Weights of a small GPT-style language model, trained from scratch on English Wikipedia.
Size: width 320, 5 heads of 64, MLP 1280 xIELU, vocabulary 2048, 19.1M parameters.
Architecture: RMSNorm before and after each block, rotary positions, tied embeddings, normalized queries and keys, local attention windows.
Training: a variant of Muon for these matrices, 366M tokens, 5587 steps.
Each number is 128 + 32 x the weight over its row's rms, rounded and kept within 0 to 255. Layers, rows and columns count from 0. Numbers have three digits each. The size before them is the row's rms in percent of the matrix's.

# down: layer 7 MLP down (transposed), 1280x320, rms 0.0355, rows 1262-1279, columns 192-255
# up: layer 7 MLP up, 1280x320, rms 0.0752, rows 1263-1279, columns 192-255
down1262 111:150159088102111116138176135094079166138133109041104114161130136133155132124166158078091127134116124125066193116138169068085172111127178085138123193102135147135148110124126122130139175124121080
up1263 090:145140119122109140118089109184131198077096100124169036127151111085147124167122133105125117122136175137110117099080148080125130095146135087095096090147159116088098178128135096123113103148116144
down1263 092:127166068149132147109167127012141180126108112125086133072142152103089097152047130071103097165140107103123118123069119131131063104175148131217175147130121144094126107098120116140096103175100138
up1264 081:120101157163120154175112111124105128144127167140147134159135151068119197189165093109104077163078186140161102120161153128152077097086176151138173083142111175115133125152115110109079160058152144
down1264 076:139120142168160107149174175116127125166151148105199105078110109134147108168113133129098118106135160155151151069119140172104197141165123164137080169159119136147124124108138156149092103127160125
up1265 098:165134125157109142065134115124145133149105152111181154116161159195153172125121106203130198140079124119143177177121108081091098092158108132135111111102144177151040201156130126100173075084143121
down1265 101:153103043154143139150129120128131129116099149179175096175122102095090160076094102145101109103125141113162164132112058129096142137121149140148156194103106125086150153165096085159169180171132090
up1266 108:062120088162140153091146100147163184058124101155035159168136086078107111074115110097119156102148132116122102116178066155111100121155165086141148088109109094143134089122177168138157178131092107
down1266 111:167152090126132139082109118142167112085087147087152118162142206094085162124089138083094134106172128069140125118151109098103129209111135107141195150147109140176077147104172151182121103056178095
up1267 111:085066112159118153070142176126071101158112100097115128154093099125102161078120146102122102109040092151123123197187125128139137165137156125132174127170069136170115143095145117193105172131162157
down1267 106:104125152146090069197184150161068100132172112113159085134093108130117138179089117158138170167150124128143187125085131120109068141127092100180111115105163173177201095161114115135104139123114168
up1268 100:118090130118141130159085115140198143165111148136165141109055136142083041100151118145186125057099170103121126121152134135074162110153106112151125100135113140104142123193134075150126108081082091
down1268 096:125163131128106136173158126107111115090164098141115148151108150127172097158110124156142165070112134092138149119112130152110110122096115171111117094121097099093130140168191113097091175092208068
up1269 116:179175097160082082172139039173114182108097119109141178135130164162161134141175168189085102138116091117151186112177088134092113165102177130136098082119127113130149130078090090207165151137143085
down1269 121:105106115137147087188146100054133124187121095123157133123121127131163129134116116103123161134118102126088174138130091142102102094073162142141111112147113166158161112099134078140133079118122210
up1270 105:191128104155127103137059071134137123155100131152136102123196153143158171163052172104079147122119151068157124098172137084136059172170164122098075098125121143171116120151113126142132126120191104
down1270 103:079119116122150145157170113137163094144153151125149118148158193095164172138102122052113148138125149112097129187174154136134108193130104106156094136169134149109126117091133157174154106100156050
up1271 101:110123087081176167105118082131088108094135125163090126183138116119148117158128065129121169113159109153094095146167154133139137147111114128117177130096090112080147146038139084143107120130168120
down1271 098:139125118101092169074137102067097203140167109122114167100134076135164153127131144125112086141120110123156072047172143085080130131066124139090115133102123119094115117096102140156179158088109109
up1272 103:118135125153120108072181130180167132113135124113109147100172121117102183180115150074122045079106148134152112135099150056147143117023122141136117127138210173145156178121113119156038129115077133
down1272 113:107172139087101114103109104073101109146094153113175096150100156128111152122146088158128110167118146123131118086161147136164164122197088117082131095064135107162166113126107150081074155132099178
up1273 127:098087140156122109101146134092173102085176169128108081123126149051154116112134144130063116118108083131067168138152133151134070111123103159101080082098133073135196169144115088077080109202132175
down1273 126:147151112094073087150147099132126062089114147100184099127137122162143118152191122144144105129104133148160133148150117098118130109099090164048087094108180100145170193169147135162041186114172169
up1274 089:182179102141114128101131138102112149214148130130142117150124145132117129096139111123080150151161096133144214098130149195175103117136092180111151092145107168147160089139126096130125116152123143
down1274 095:188124138122119136146129092124164146096154146174147151133140141101174181121101140205141135141099095135078110080204120104133158144157192176122127047130114187137178142124170122135185094142063196
up1275 082:106191161136087110178108078071102144168115103139148128097082142137152147121215104099167173091152130125158146089122160161156131121097108120111148105133144155168121115078154161116081082128119106
down1275 078:134119092086144180039057105145099107123166130130155131085162126102122114123136158123139188124137065068141107095138082134149100149164200126126128203096094137131133143163082107139156102109085204
up1276 109:147123144181127070071130082092134113052164082142106119094158077163112097111138134158153145121159117121117104176188077126144137140152108127160134100115156106164144128136133067124122133070138111
down1276 107:142148117124139103090136070169131085094090116066135142121173149112143078107086152161065086104104151185086140172108099185142121175132131050131108181147138171057094122160098086129172135160151147
up1277 097:140107116065101112109125111110126106141094165163123105124180124109158163165111139134105106120123128152148066169125113091108074178192117178106093144099119140097031129091090172138158074143051186
down1277 097:188163137086074122159190152159133149141172128131141125155149114085087162121136153115069155114082109104174159135093180073132072167146126114112150093089128137114151099161150116157144130173161108
up1278 112:112133090107122129130149154128150192106090197161108122183124112120151114129093087117101103121093152104124093118130120106124132131128063159161035119100136181161159120109079113154094101088169126
down1278 104:181203136152165112163124119157160109088124127084109181175083138115151087171148121139110140079139078178079089148130061034128151158101115116135126075151108132098126119121133091123138072104097157
up1279 098:097124154125146132124086127117074134100152111181117088095099099149064145128147153148182174132110191179159100091105098092075155150143158183135152104136086132102081152113172123081125140141123142
down1279 092:114116123195097142127152167101131130140150118093136189163141137098132154137144122140071120120113147096127139103081133135032090118091156112137156112150105085106121089131157157148149150116124129